Part of a small language model's weights.
Size: 11 layers, width 96, MLP 256 SwiGLU, vocabulary 8192.
Training: a variant of Adam for these matrices, 160M tokens, 4880 steps.
Each number is 500 + 25 x the weight over its row's rms, rounded and kept within 0 to 999. Layers, rows and columns count from 0. Numbers have three digits each. The size before them is the row's rms in percent of the matrix's.

# q: layer 7 attention query, 96x96, rms 0.139, rows 0-64, columns 0-47
# k: layer 7 attention key, 96x96, rms 0.125, rows 0-63, columns 0-47
# v: layer 7 attention value, 96x96, rms 0.0983, rows 0-63, columns 0-47
# o: layer 7 attention output (transposed), 96x96, rms 0.0916, rows 0-63, columns 0-47
q0 088:461480506512548531472500495534514538541485520524507523524487532497521454493500455508476478454495533527466519492512499497524503482499474515499497
k0 102:511452462539526496523535500466508498482449486503485485503512470498491482497461504513526513533501483461482482512525501499523490523511502561470534
q1 097:543479486502471439519500511482506450494530481468509508471472487517479525549505530498540508492497469474514493505488506465483500473482494489510539
k1 109:513561540448470479483483520509509495507541515494483505510489546508525528526526500488483498489505501522533512478486473487487498500449520443502495
q2 091:478476489474542532506498486518524520537478509504484483541507549482487445498504499510467508502484519523489497436504479529523499486514480536495469
k2 098:517468461544541525506517454502521526518463466475505454538510485497502470489474499509519502500483509477460519476517520517539524494521484541483497
q3 098:518480528515451493546468518464486486522505476450508487456527456477481560505472515510519490547519496474526481516524499485528533522462500498500480
k3 114:481519507478477498489527502490524481505514518513505517522507544491507464490513500481510461444494523502508516518448485481426491469476491441506524
q4 102:489490510497495540500529475538516555544476480508526472508509517522482484493470519527460520495488502514503498470460477543500488516541510500477489
k4 094:506483473553521539528493477519540533517494473474502481547489490521492470479476494552509523486538492481480512495521531525489547495512491544506502
q5 087:495486507467480477502522512494532497500529547470486536476484473497521484455505468473514495507463500481551431497570510519470499532496572517498523
k5 100:527514490542475497511483484439505497473489484461516542550473499475544490503472543446489512482453483490480510535522487475472459483537513511471483
q6 088:494489526516527496513497525527459480451537515508526529497475512501512541552538478504493527471499502534529527481455486499518453507496505497483448
k6 100:441540531482523483504470493515505486458487516525484511488466490502485524518514511498510495542513497514547425492508470505506492534461523467465523
q7 094:476481520471562534501498494579507557495449504499514488497515500468478487517477501484468503504489500521517496476458477514517473560538587492498502
k7 083:475488536495538498532450525466501495503492498507495467529490487500532488543479473508493540518501534512502452524508512540499457466453454491473527
q8 102:501520512486462438514474511453492455454547500502489514496456508498518523514524520469474504486482465497489464527498500472472465497494450501494487
k8 081:478485530484474483476499480513493486460519480536498468536485491557554529536514510494508471503486488510562478482471508494505493474451527529525502
q9 083:488547542480504471495511470509489500455518483497519502530526501538505539533498503488467507476534502509566494502502474505501490479492523499462484
k9 145:477489524522488447482472486477475473446543496507496504482489511473524526525521509465489485503513497504537496549473475471480435507493507461491505
q10 090:469519507510466481515479452490495474540545556456472504500499472529544482520519478500519495553506554505480462486541485516472522509506511497479494
k10 093:503505522491518490537489520510486506500536500486534452481489486475563482505453476482462478507524473535533509472488486512503457497472508525493498
q11 091:463510529455493493503483495476497509505463495528510515512525526468516470461514501478526463542478498492483516508496496519442468451526490482502503
k11 099:518495531539492504531491527518488485489514526526481497502508519492533515502478430485457516468470512472486519443500510513511512490461505521514485
q12 108:494523505496472477534532552520516461457498482512523446487507517479549517492487435498510463521484519511506494467477512468479502504468533475518532
k12 106:479516491516508511501486465496528522507524516494515526478518479523493483465510493532541525460509455440511512471505460489501478538480535516502477
q13 102:489465507464474530530461448528541499484533556504483493499499480499488525534442524481488535529508446496496488519518505549503510545505536497515488
k13 093:490516470546531511480483524502436484486477483500497514522511470500536467485512501475512514506500519464496504496485487488493456460503485481502494
q14 085:464487466478491506549466484479469525512526536510465503492514488491516456506495494505488506474507453499525427460518505549516503528493483524514505
k14 098:543532527491520490512491498480488466499479519542505462509496544509504501513494504491502503508535531533535464527531510511528468452471500466519546
q15 103:486544491485514491516563533513522537467503438474503481560503484465476509507506534483526504473542490513499474512479503474469485492479475481497526
k15 096:530460514477530466477460540460448510524470498531478553450469535515488504536533506498488522519470519509511472491526504472490487505507517516513496
q16 090:474483488498500489481483439523484473509501539497472492544539526503496456494536497498469472506471512492517519524498516507524438500564500503501469
k16 086:483485483540542509510527491515546511502447477513524478500510483513501504506499475502533507516488475480491477532508556507517504527519468550466529
q17 091:519497485507488505533541489464506543517515521432545530494470486505465434508486499530518510528522509495466477510512495543521556507484516546503515
k17 080:525496479465502497480489527486496482508528479456515574538501532512500509523466506489515527479500501466505506514488459491475503468447436522523534
q18 094:471500501507512460485487514511475453470517490539474512492506522467532529497549488435521499471487518509488520502499525451468468479495465464477529
k18 097:502497514491463504523510533491546505482507532523494436470469508496518504489479490525514488511475481523548481445555548469538485536499510494496506
q19 076:498477510494515509490491481520543555528471479459498482525472528495477436475513487508471517505498521498474493493493502510508554543517505527482485
k19 095:550454463493513528547550483480506520512486468484471510527516488474489476511501467519534484475492507488479521503478502505539531508534493527524524
q20 089:493533495507460480481502523454484461484527487489470520508481536497511498503563501453511481496517501490485514456535523507426468473456436485514495
k20 104:490526552478463473495478521495472492469544541535489496483480490501507533538501511494473517522488500550555489492494488461522490496472531470506486
q21 105:518479493489474550546483490533528555555468507486484486505545474486470466480438491523528496493517517470478497484530482508520543496501487529490514
k21 090:538476472531486527511532514462487540556473484470495484516518509480499434525488485517501489494514503495480508499507532506474532517551445497520510
q22 097:498528546477513439480509484473491489467503510493470520473484508487539522505549476485536471487512485497521502501504522465464473550478506474519498
k22 096:499483512492483461509457579515469442441509499502515481475489492526553508518485482473472506519492481519526470467505521492513453472476526496472505
q23 095:507524530485428470495506518474508508497524534515499494480523514444512505513534544469499501515468514485460502499509521498460493497520467473520496
k23 111:515519524510498482487486493518471470437538539504493535531474518491547498537501503457462499499463512535543518472470505469503481468509510489510518
q24 081:496454470517517507505515506535535532506479504512525480550477462504502530489468493499517496490466516470535475492497500491520513495524513537463506
k24 125:513481461531512516521510492491539534526463445483500503503503485502482484458495499540516522483480485474443501514519516485474544512512485529530507
q25 145:500478493484483440489492501446471466453531498489507527495482518491500526513510532477486474481533489502512514547487491484486481463491479490502496
k25 071:485522512511501451496521516519507469479492526508512476539486511521562524539528461495469497526452501516499449494499488504484493496522497546494533
q26 086:463491546533546470480503532528454499478493518527509516510506540494517567523520497466501503505507549508512561509516534522558479481494476498488469
k26 100:479472482455504506522504496500506512501500533538512484486539465509508495486475527490469544511451469504496480510523516509474511527536468543518499
q27 102:507501547510476485469533513503482522466499445507535433476504484510501533513514491485466546522496488494518489506507495473557489509485525493461488
k27 091:485483506512507507492500479472547488468500501523534491543483508502506466485473528480508496459476482520499482515487522443508503491510553521494490
q28 106:439529531515501477510495464514471468471518528538488532517444461553518533534525503488469512461476477510523483503472451475484518486511533497478510
k28 096:492503496540543481519499452488474493460535472511540496523475458493491532531533475519519517481505485488524512491500485480543508467461539509457505
q29 084:502501552485487508488475500473506502529483493490490476479486529519466498492540504492467538495484483523507474481529492463475471534472480492496453
k29 094:483502478433492497510509493515495491499476530473524482521485487486529540503485489484481487467476516520532490460545503505517541484504512505460470
q30 090:502520522475525507489498484481491499452528503508507524492478508561472485514473511494489547490537452526518496471481486507490493504511526536519466
k30 094:501499508469487463483485500530461500518501493469503515543472510476510561523481504471460506489450484506514491557475503535505482521506519507465485
q31 078:477535551481482536489512476513504491477516489496518526477487492552485534514534487500499525498493511515517503452507518493494511527512554514500496
k31 097:474487484503471501466507498506457490493503476493569484537477449516546527500498534456449512506486496511515471491536454487508494458527513516455504
v0 098:513513464461525531537537491457502478496501514475512532473507490523472477509518511506529511511499481509476519469489480508453504455545523515556459
o0 095:524506496496552538512524486444527558529500482475483528500495483502507488548500488465536484511540546491451509463482490511446500484527495493537469
v1 112:524533482530505481517478516537482503467493536540474476489529532479523496542441500481540465534484496464494494491478511488509495495483512478450540
o1 112:491528491526514497495493519536507487486510480550517495493516546468489500506471505492525527481465494492477448474469581490476507484485492488472522
v2 131:447503455502498488488482489469527473499493499517519489483482513560502467482527481511498486526510532503507497516483509519444499471509496513492533
o2 125:511497512474492494513500536483498503520448492471487494538483503449508461460497494507484457503539526472487496513498522515454479475502477504489526
v3 113:515526529502501526489500491472524520478469477452509523544458510506464488451489546511530514522522490448514523498515503507559514522484473486540511
o3 117:508487524523501547482480456492536533450548501495481515510477480513505523513484546524496480527517494497512501497492500495557488491466514522520465
v4 096:482501504489485483494536539508505519524510517554473483510534572442505498492488479479506500477538468478511463500538501512511518526506496481487492
o4 095:501521511505546483483582490474490475512511486542542508483479516473488496475490522473515510473492469537484452478506541497465501518467480488500522
v5 112:506543453517487476509511531518492505520480518456485536566510479503540522501530496500525442504465509480517493482514474479540506482508468496447497
o5 117:505536473456470549517441518504499495521511506493512464515522539526470518507502478517489503485480487511493508488534487474524523509489461475502464
v6 096:498530478459503531558542461525536490499478481529495474543535478506451492470432478504511497522504505483475494468516450527486487515479497549536496
o6 098:489509488531474468524524435499479523503493532516478476510500503463527496510469481487536512504564526493504495479466459490484467528507475508509506
v7 112:452472508538479527527506495512503496517487529497497492508525467513496547480457520524518504459491497509525479497500514488529501467489568547474536
o7 115:476487500505502519522505498525454472507487526486436511518548475508527504518495531487470442462528498479490469487494505472529516455520500516471525
v8 110:529455496505464511494465521517473517469495535522503517483432506480517528466476528452475496483508467521521508473491506486503478441511509531523512
o8 114:503453507485473530480465521507498513493471506514482528499536482524476505529490507482518472498439491483553502518500476516493497459520516521466498
v9 105:472461536507491518471436498543474490474498519507507534479468530549497535517473520483509531452475517510465501470491471525484528496498499483481532
o9 105:485496504506468513514465458519455532506546503447531530523507493515477495525467522540486466534477497437550498521475442499529495509532495517487518
v10 108:468539505508532481515513524513528519531487485517542507470415559506515503548509524499456496505513486522482474487518512498521524513500473465483495
o10 111:518502523477476487479492521529473503507509518497513509494499517493526489541488509485453462525499448506527491512505496512547555522536507489488513
v11 106:497499496494508513455499521527531523493530501512453473486496503524508496483474516482494510463469467484504449493499505477523470510521440526512536
o11 106:482476512471512512477493499487485489504544478539512475417515504524529501489475539531538489534453499483525476486505523478480493492502519520511469
v12 107:469479504516496481503537530487537482508538483496499489473524531508513441452456474485534483504486469509471538500516537525501501491501494533516499
o12 110:511482515475507487503570536477483508530504493477486516501502543478496452466482533530516504494533516503473508484503563509480480495508495514502481
v13 103:534511529557494472483480526512480454472523454525490472469526541537499472526535476505535446492490498471472491517529537507520477464502505511489502
o13 106:515494536521507512495525537494498491479516464532512469458504544490460471453497496513532486494507510517438492486550538508500493473481529536499441
v14 113:517526495510501532525477524491496534460506492530509499489489486485517528492487487486486528481466511516521453499509500503525471500545482514500499
o14 116:496490467518475520527509532513514445497559511532522506474530510530536514485526474447492491472457493511531468519499533527470473475482492458511504
v15 109:503510548480465489502487499508470519519487522435520496528491530502492529516530527510551532505464511537512496529495510531509525522520505442526544
o15 110:460542516503500483516519453508519518488519487430543523525466496520536560529505500501501467508508506531517512507488513508536496514481502493526508
v16 113:507516498503492495540506518503510485522543525517507504495543473490513491500494501478524461510456483477480477511515470485476497491515509482483530
o16 115:464530511502507475535495511515513469485520516531521473516500539484507499527485441468539499504499536506434510475511499432469513508551492488489484
v17 120:499502505490479503497515473528485495505514534516459528529532532518465474535553494496479481499467514522497448494545496572502462486520500527515535
o17 122:500537492536499508465549511494449524494455502524485508500449521501481489529510492506508504558483493513509455480541523515472491453492481478517459
v18 091:445534508519501498493549484522480499497475529490521505495444518494458493504526478483480513454534543462481501460496507516470496504501480539532473
o18 091:509490498482480497521477483505490504504508532488497511490506500484484501515482476511469454470510479418487516512522464500492512524485473495542504
v19 107:470495444526484488495491509457511466514466517480488533493470509498524470504513519475441458500512538510484533441493540505502514459500486488478506
o19 111:512482485487463498465472525489561500521469493510484494517521508472473494508493541535451495499480531474472535501496564504528533460525508461484501
v20 110:499506485548482479468524505512526515484481491468519487537548504499516471505504491508539467552517513498506528470482520515462467490485483465453485
o20 109:509470494505532538486446523554516515509428523519467449536516506495484492449484494518503483528515532486493511508519492512477481506499483509489491
v21 120:487524502460500517479538473494502536474478503514541491486470525510473506518514503524543513520541420466477496482456486496491496508491502490462486
o21 123:533458488548480538496459478499476503475506527470524488477501452520557509500473509473523471519459479476527464505505460533521492511436504527489542
v22 120:466482497503512473545473451528511493474509542515557484570478477526519485540468522486472512540472525501493476500491490516489493456501517497491522
o22 125:450525499498482500531458509503487460484492505496520507536476466481530525489456466455508458535478492468498475484503462492466511506530551475495483
v23 107:547492511514497491503515480432545495496508458468486466510494513459476498505520468527508472504480464509521536510486533507503505548507474484546479
o23 114:502490501536520484486564500471550524495524484497517525549474512477491508489554498510510510483520525532484539501475519527501479541496468539515451
v24 116:524481471525514519536513542536506471514510503497517466531491482500538506518489471478502518510481543477494493461450518517455495502539527542493491
o24 116:455474496506474498535491530549506457511460521507470490452537537503512492500502463491474535468497503493505470502489510497449499466491534475513507
v25 124:524537492528507522548488480467476502494490488520489506514471498566488493533486488490461539488508568540537500488506483574500472481518470494515507
o25 121:489521486493470515551497459456495499541484485519471510456516512504478501464506498502470505494501431507538485538496477541490493491525474454546456
v26 113:513476473524484486514509506469511488483534517533537485533500518460518479471496517510536471510485442476490542467488524467477518453484514492481470
o26 119:502480508495507533490517549520490486505502533494509521552486510468484491494497519478521517473503521488482486474483524498475507473492498533452499
v27 117:516535559507488513484521499489501524503521547485454535551546484503452551490496547500495517501509498457473482532525469485510497475485466544522542
o27 118:511543495516511485500501462463485525472532496516472489475481510533482563512493518509486509496491477477494449492523495474503498475482401482493480
v28 113:514432496546492497496529493506486510489530546489483568481480555469526499483515496495493497498517498478490491478515532492458504522487492479508473
o28 110:532488479467528519472485516522507487498491513489472514549541563544478467556485533475454508515483517469506512481516513495482501487506509475487515
v29 111:532458553467501511475521489497479511531470487473480506477537483471512512502513489497524536514485530526488517474489498499502499542507500477499554
o29 113:513519505541490473488554453492522541517514486444526490513474456530528529503490488504458489508514519506564508487464497512527471543494489513522529
v30 129:518511516488521516557471509493526481475504523524470484524463460478507509486453496479460557479506488477490498511478506462504491492491477504522434
o30 135:498505501492491494535493518500520447489541517552486545474513504490491514521515488476508571433495470497537487518456540470483497488489515483490468
v31 108:522500517505489526491497500451480486482503506453537515461493540500513512474511527479519504483510515521548538506524522517532503530568500448490495
o31 116:494480502459568508523517469478574465506513454475494481491479523507510493500510516494471471495454487521472530519519522509532487477533498473516468
q32 144:491517545473484481498509529481500492464497496521452482502514504507540462514550475529506497487503488523502515508486500508495515500483525482505536
k32 075:527502511521503473501474500504547507551548514491564471537454484541517510524477444528494513507491527507490497489566539504491510517529505507482493
q33 171:481471476471498518514488515535524477523491510508527505506492461506498532469482519476476484562524523501532490504521478520488490491478500530509457
k33 090:529480489503528473553481545504457480471509527537447507503516567503494492542489478513506502438510524529513503520467544465497531480517495500473483
q34 150:517483479499560538496502461484522528505486482470500561475458544514486503505476529467509505471499514491488526484525522510546496530521471497492477
k34 100:503524465491493506499533497509466476502498550539551478518466490509501465517466509520538468509502505512483529475460497477459494488532515536521519
q35 105:542550485480519528532504498494499528489473493474550476481488479473529534531494486486472519510536539507465483505480497516477486474526481484498528
k35 087:480496509469537465513484515530517523494448466497456481517511512477461473499466493551485444475504532506483549501477550497474500510504517516512509
q36 130:485507503487457478489491525484493466461508536511493504521525509469493509516532490513506470519507525478486483519484457489453482452466499540508535
k36 093:501539510545458459529516511490532483534567506483490510505503532516528506506523484512532483481525458513531483504520494509548516555501501475465460
q37 096:469564496519495453476520538492466520486535521535472483521511496487505489487537488542518486494485522482513505508497480496516461498442509511498511
k37 106:505500516525503499487491502481497509461521511497501519483503514486533516475526493438499504513527498490504467514537504511509477520480489471453442
q38 093:489527516460443431491518499473495490460524515523522483499509534524494510466546503496515473500510522483479486508460507488463444441479456505498525
k38 088:520515501492506444477492544487508450466540533517544519514492563510486488503499498490532516507518516520519530540465513488467485444470466467490494
q39 095:471504530487490492506479499540503487490475485480502484501525471470487517483497464473470475485502530473482514524476493466529472506523537478490537
k39 100:516526513563522504492474511506460523453469533528474529486493514455531494482531491485471529519527491488492464527517501484527466529513501504443489
q40 093:503538517491494439481539490506465508438511505501511509522508508523509488495525507494484470473468521436487507493487523494484477465445479503495502
k40 094:524523510500463479470502505448521456511541496495489492491494493526474514504480510498514486515535506508457552483499485506443489489469463470492522
q41 094:493475437495476496476441487492500483506533524518501535562513468502526490510486501463491501510493510533488505514502459520469526499468487499526466
k41 120:528490483480496488493527511496537457508539502503545469510485521530471514494489466462498544503500490497532455464492492499465559492481486499500496
q42 111:513504551473477482476520504529483516510506479465514517473504503507499480542498483515475498449459505522510482520487475505473512508496498534506471
k42 128:521509497468457479535497487529523471529518504475485500544527512511508530515492473508491506509524522504528510482494493549514541515507494528537466
q43 125:472514513494486511509464490487548469509542456497512501482452527506490488553477543526472509498532486543479501536514479561521499510493496499522491
k43 129:513519519458460509477536477503516516511511500471492472492507537515466483526482551573488506513497474510504507487517473520519533520506529461494505
q44 109:482544463511509468504495516526502515506540498558473498481479508517476509518519507516505507470521500535515461490478510511520501514541483505535497
k44 122:518485477550502489525488502493463535477533501494505489490504526490435465523540463528526544484523506500532480504496491464476508503546525492484508
q45 119:528532470523491516520515470494532478499534517516448519479518521496486462503493502528482503456550461533499504481510502563504505523504454479523484
k45 125:529514481549493497517516486465515517506508507499488499485503532501460501528507479508509560497532528528474509422493472519487524462508476500493496
q46 103:499491520498474485473517492491475527505475502488498482510505530471494466458504512532485477484471514472435498482443537523500506453489471488521508
k46 124:546518479496468508477512478478499490489497516527447509488551520492518481482477507499507446487488466481483489517483530522518509579472497443513476
q47 102:534516520495473476511517491518473516524480516559466525498518487455509518504500497499479529503465463489479489445510512507505527514526522515549459
k47 111:533479479521481511483512495518495491518478528554488520524490525508533494468461496516484521482477480498527468482457520516514509539505500489492484
q48 165:517462486509542532486504448496510521525481483485501548488449521513492508472469538485498517499498502501497509493535517507511496524506463516507449
k48 074:497496508485489473516494554497509496491484466507458500511538475454478477503455519483502500516524520485522526494472504486481487457495517487514534
q49 109:497503505506475489480515524498480497507503456503504531558498504471555477491507486475461508514499488508436501467493491479421516452472467510505493
k49 086:499519519463561468526499510504505525487454504525489483513531590515501529513493490502487461503518528505485517504503527552486516468471483526501501
q50 159:483511512502432463522498545515512472475510529533499445516530477499512499512531458529507478522481492512506501482462479477477498489504545509503546
k50 092:500502499502478483524502494529460489501507503537507468498487484503489478528457513459502505568527495493521470489490489488455496463555526510493498
q51 078:499489501485495525506502526489514482470514476483535543519466524462534533515553515496479482534509550472449479515488485520489509450449478533507468
k51 089:453515507517546492527461547517498495499549479517437474472503506493531469503487471502463461522532480503525496508519493543485494512485493497496462
q52 122:490444509490540523475495484525523510548488480479506554528465506538492512517502532462488507557513482487493489508534513533484511496507474528499441
k52 071:491509527473464509469541491490505517485490529481538458508476499524526500496511504464551532511447485472505473484521505495475496472474463512478531
q53 091:493506521449475499482492498526522510478486515516524478547492497533489508448520491515568470474467451504552479512496527479521514528528477477493524
k53 081:525508484501502499455513475494488510519485508489552495516490510504483494515496490512547532494493561481447545483496501449470482491485513529505518
q54 069:519527532510500489470563496492494494486457501519484488501507549519500482467475491547528527510441497467464493455484509501468517486429506480497497
k54 101:494494502422471517466532492491518488505477478482498528527562514525486521496501530501512480533459470489512515462487462513508527499485509504555527
q55 085:503489491456468478459468434462453504499510529470520487496531501530488520493493516484469486524498515512500501497491450535478469487483471516511492
k55 089:520515533442505492463480515502479462527524504531528507475511496529554547489488494494510492525477530459521524507507514495468502461475485504505515
q56 105:495483486518533536511470536519512523527476449505531494517486470507450508498489476489485553488462525492483487497515489465503523539519544494503487
k56 109:516479470487525552522481535514508490527448488479500504508543446504516477489475525510490537518442542488473495513515514489503517515529546531499519
q57 118:490507523496559534510530498527556524512469470476488500472521525510517478485469505526524493518474484505475514502539564542537544507501503477495527
k57 097:505461511466498554488526488474538489565457475489504477504528458485453478496485577525506499477513519489459544504490526530508507487497486495522497
q58 107:480513525496488511483509515539504529505487453507501523480513461513523522505511498508471519492450492521503530515545519502513557491489557488493531
k58 113:500464523555502493516485484509498535563517488522516484505507417493496509485507527520500519487465534473509537544486506492505464508536530468495545
q59 127:491463519504538531493443466498472558513476472502487502468498501531506500498489516462505523511507489523512522496523468527499514515465505546437459
k59 121:492481507492481521481504486537517489526523451489522462513540459514510503514507505471498500526500513471529555499455465528496518494507476502519482
q60 104:500492507511511442472501493516489537510485485530481491503498507531501479504499488501483474454456493497456536489467540489508511472482497549502480
k60 129:530534510573511463549504479495477512527502477520487472494509510479503474503525462492533519451523524481482545485465530472477488508510485518505541
q61 108:502505511499489506484475502442528509516508479462505493515480503548521480478490511493497486481493516543522471510470501492501499508462473515522524
k61 134:476501509532530472533527510472517524522520458472546515481477509487450480525482514517512475488499504545493500485528505493511472494451462499496531
q62 110:517500521509527454524499528448512469503498466488506497505455483525443477508485475520511510453508487475522459465485497534495479532493528524479509
k62 123:502488499555467475527488488510458533451460497515486491491505482466511493508546513484511517500480446487494498502503481479539462507512535470516511
q63 107:511513497503471468535459517529496472472537502491542475526487473542514515542479497464484480488486538485534475496455483513468490490493530487463493
k63 117:503515519521474471545456529498494476485472511466512483520514455518503506513499465501512510489462514484528497512478481468508506500535540475483545
v32 097:514484507507481511495507485500520555514513565516497476505523508529463520517533499480536520467489531471487499475473482471490493525501538504505501
o32 097:459533535478522457505499528477543513528515466505487527500499507458516464487508540529510525522503473530513537512510503482504529543487491526518478
v33 095:531477532491516490473498511474470474521513502469492463471533520488519425488543516503467488483521483514471435486473487515512513509506494497426509
o33 091:504552447469544498488454540498492510483466509476494506496488475512495498468504501460497482515474508466468501552526489486482477455475538492512489
v34 093:474444517481498479489488506519490488470504484483528542538518480527465481513460475521484520475482470495497485539492524545496528489553481524509493
o34 090:492541515522530476510478507496469496519503499475479472477505503510547492491535504544503501515507521480486547486509493497478426530430493495500489
v35 087:520463507465508497519540491544477513475504484519510534504493499482502456534492473520429505499518494527488525488469521494487487461523513501480523
o35 085:497515511539476489468489506446477531532504522478477490490490509471487531475484491528545479477483478474468515472507476492533512482504509520503494
v36 088:493489460504526486493456535534482480482520456522449529485502508487491474474522534530461497503528471532530497516499528577480454510487485474488498
o36 089:486462504532491522515483502494469501494510514512469487524515463485480508522508472527537453476490495481501488496492508499544498477556524492511494
v37 098:511484501500484484537513535531511509528482532459488509520500502441500496461464485457528540510482515463506490512499486497500507453518475520588503
o37 104:461492494501523498483478497534529489510500498513524528529483499510498494534511508510465522552519510522482501510503473503485498528454490480468462
v38 094:518482516518492441481467512461493469485477475466483495542577521535518465495505537496495500501494488471472484456521534516503542500456515502449474
o38 096:512514515510475522498522486470491486503490473479515534449437504489502510520517465498535490478514515491518541503497499514492477502476549466505486
v39 084:467462538475516496496490495477467534488474502484568499470445505481482484522469508509511513522515521531458476522537481483464510492464480501489483
o39 093:524508486503452514519511504510488477502464505480500536491504526513511523493497477450506498493470527464489505491522519492503509491503499424488513
v40 096:511485519447487499498553541522510526508451464496552477467538469541551481460512459520494508503521496508476473517495458485508503468500486481497501
o40 094:527532490506478489500464466493532503504475511488469509502484512499484522542527526544523505511480513485470479505476547486491499536464546499506489
v41 096:496542507513495477463516553516516485499521505511485481437502500454467470529504524489480515487538467490510482504488498473501513479550531472477494
o41 095:509507471419501528480508429466502526495490495484505467489500487479550538504506496525497496512489497501474512516552483534470505493464494544472528
v42 098:536449503474548509532485496502570511491499485489490484504427494535483478457505507512489499483505510498458451483470483463506479467463522531551505
o42 099:493530475567469497449476541493462496487515516555519524533525514519523485509532505504494470524469487486502480493510537529507503501537466490483469
v43 082:499515549516515486503494480456511511496531509511495485570523503490456517489484485478540512496481512470499514445529518552508503528549487478539482
o43 077:489523519526544511492565560506516477492486466517537504482492464510510506483493520468489510502528525516510492522517526465527460528518522553478513
v44 095:486506500507502480524519546499481464513525457529480443491526493494475465499564530505485535517505473524514469487493528561501506484533489516539471
o44 090:469512492479505540510521520459527491448471502462511505538503460488506528482503499514537468475539526461472563513519503472452503475473508531498548
v45 098:470521536478520492518507486539532514534478538506481536478480535548507504509482527471500501497491527503521440482525501518487514478445493519475479
o45 098:546509500493469477492482508433486478474487506509484502489483472539492527524535481494490488482537469513524523478476501523510508485499473456485496
v46 088:539471495521522494473515482488494529485501591491488500484564514541472516514467464487484463534495510493497499458464500504481501537513532467452466
o46 082:497551489500498496481492488495522504509530485475535485461471499489523484476496532466506523479506441501538491547530507482569542509488496473523460
v47 097:520529461508485480490487508459512519497504510509474529515530513514481493519469488452541485534490469501507527473530517531528521514476479477549472
o47 087:530475517496487522525562501485511484520468474482530473495506450502511513511481489498512482458514537490588484483503501492550533522513514510501500
v48 098:519522511496508517499491467494516482481482465490482485454514475503495540488450484474533560443475488487476457489532467512480478509495511500529486
o48 097:533488461490477498482518501469551488485515538565517520533506501528491505485498484508457495539530474479527470484501474514469491508547522497519505
v49 103:514491516513497508443479503446478517466502498540498456519486488479486426510484542502517537463522546509506490509499466491525486538494466499487489
o49 102:500512489483509495513537518484495498513473492466464531507536539525529518528480520492505506539478508476480535499532500505518524500506537521488525
v50 095:449490516513480494513486500469490495504499539450555529508509528475457506479484487490500477484482491490548503514475542466531488515516475541492493
o50 095:476482555495526515510507535544483478476492468489482487499484471526517463537504483495520518520530516519467557502531489493515535483481451452499467
v51 097:489496504599494517521534471516507537529507471464510507508518474504515487436536511522512510511494517504523498485533491488456499520490495487495532
o51 093:477476501474520480526477579512493474519554488481506501513510550545484477528485484479496501483485490551487535534497521430518523516515508477511483
v52 091:483522555502512515461539484513483504476514493498499475461490534509564488506535532519499500480515503530489519495557457481510520480484481469484502
o52 088:516498497471465457499516511473501519529495487454462526517474517524476567541490523420478514501487532487493529516490489482494488523505537534491529
v53 099:529460541520475468509511503467496509494446489517534491526497469434446482452511522501529539526513477477525514488518510484520474493488513511509502
o53 100:476508474487530524503526550534486489500520500511507533527501549544514502554495463503492514500482522472477508490511524496488522517482496486478472
v54 101:509504496520510488450474565500513494500506485499460462522486507505565453563482481496516513558525515467512513471505510492480501517566486515436490
o54 092:512530494482462515502528437493508511465503486506526495479492489463472504498507539457486464486482488523466506526478453489483517467464518491512471
v55 094:558524551460504504495514492492487499517500566492485481481546484503484486525519521480456518516484513532518504483506517479476466528470514471486468
o55 087:489508467434528446456501463499542520506476500501492487528466463461521509489524498461532530493516520481482484507501497524529525471482518521485524
v56 089:504528516487514491523523509503512499517496516507518511487488474475529451501478451499531480439509482473509490505466474433533465512505507493498548
o56 082:480527509509529499488504528469505508505517493512499458535488527528487500501463543516477549526457498513470505499500489517514485513484512533493457
v57 098:528473502500522491497501504454460475512520480545508491485509476513498473511521532550452454544490470506526516453500520543470511518463544526460483
o57 098:503546496468481529509517534538475507496493499461476517492495510481493510494496468473554523413529503461483518540516526473508536460489501489513521
v58 090:521538503527498474518528523534542503498520526525461488492559506532507487496545546518471499482521476462514456478528501502539529479533514502468494
o58 081:549538516454512543488541466459464538501467499484539478509450472474483516471471496482504479501488498540495498537466523497512469508474519533491488
v59 098:549525527432516512468476515510497506467501493537475507516448500515515497489484502515512479449498524518463501517529461482517487521467466493462522
o59 094:536500513541469490479537484464488533476451486501473529485512526524493509534507500463466503516478508489540493479493476560479512462543514510519476
v60 085:508471504489524530474466505467499523530544503489464504565479518500496486467532504472455495505519534471500482503484479511474554525506515503448513
o60 092:496534478510501476515496530518516484480464485496484535469499492502487456509519526496552487495501504537470511516541522470511516493491454523522467
v61 093:555489520464510474509506535503492495512484518503520494493498511456476504512450518491521497595540487529464511488511489524491511471527507510536494
o61 091:497505488480466526472469486510509516499481511506514485478461491482505547507510478492506502469483470459512457505467510500451510490471489458525491
v62 102:471517515552492495465455498446513521524493499530538509496504507501490529454537478485557475480474479490524533453526524523505511507518477492507481
o62 102:505512509519532527525536549516486463469489440515521516504526487517502475518518522488475501496525511509528510531519521461514544522520516508493511
v63 084:506527509467498500505464481518444492502518492474469522544506496515546470515536528482471487449500477514507503472472480475542516531511525490484513
o63 088:477503515502512474504520498488511507528522496536455531501464494494509483509468498514538535491467510493518510505492521520503457499503558526490489
q64 067:519518545537550506490514522449494506491486483521519508497512512526501520478514507479496508464501503529467495484494526470493476501509506511490518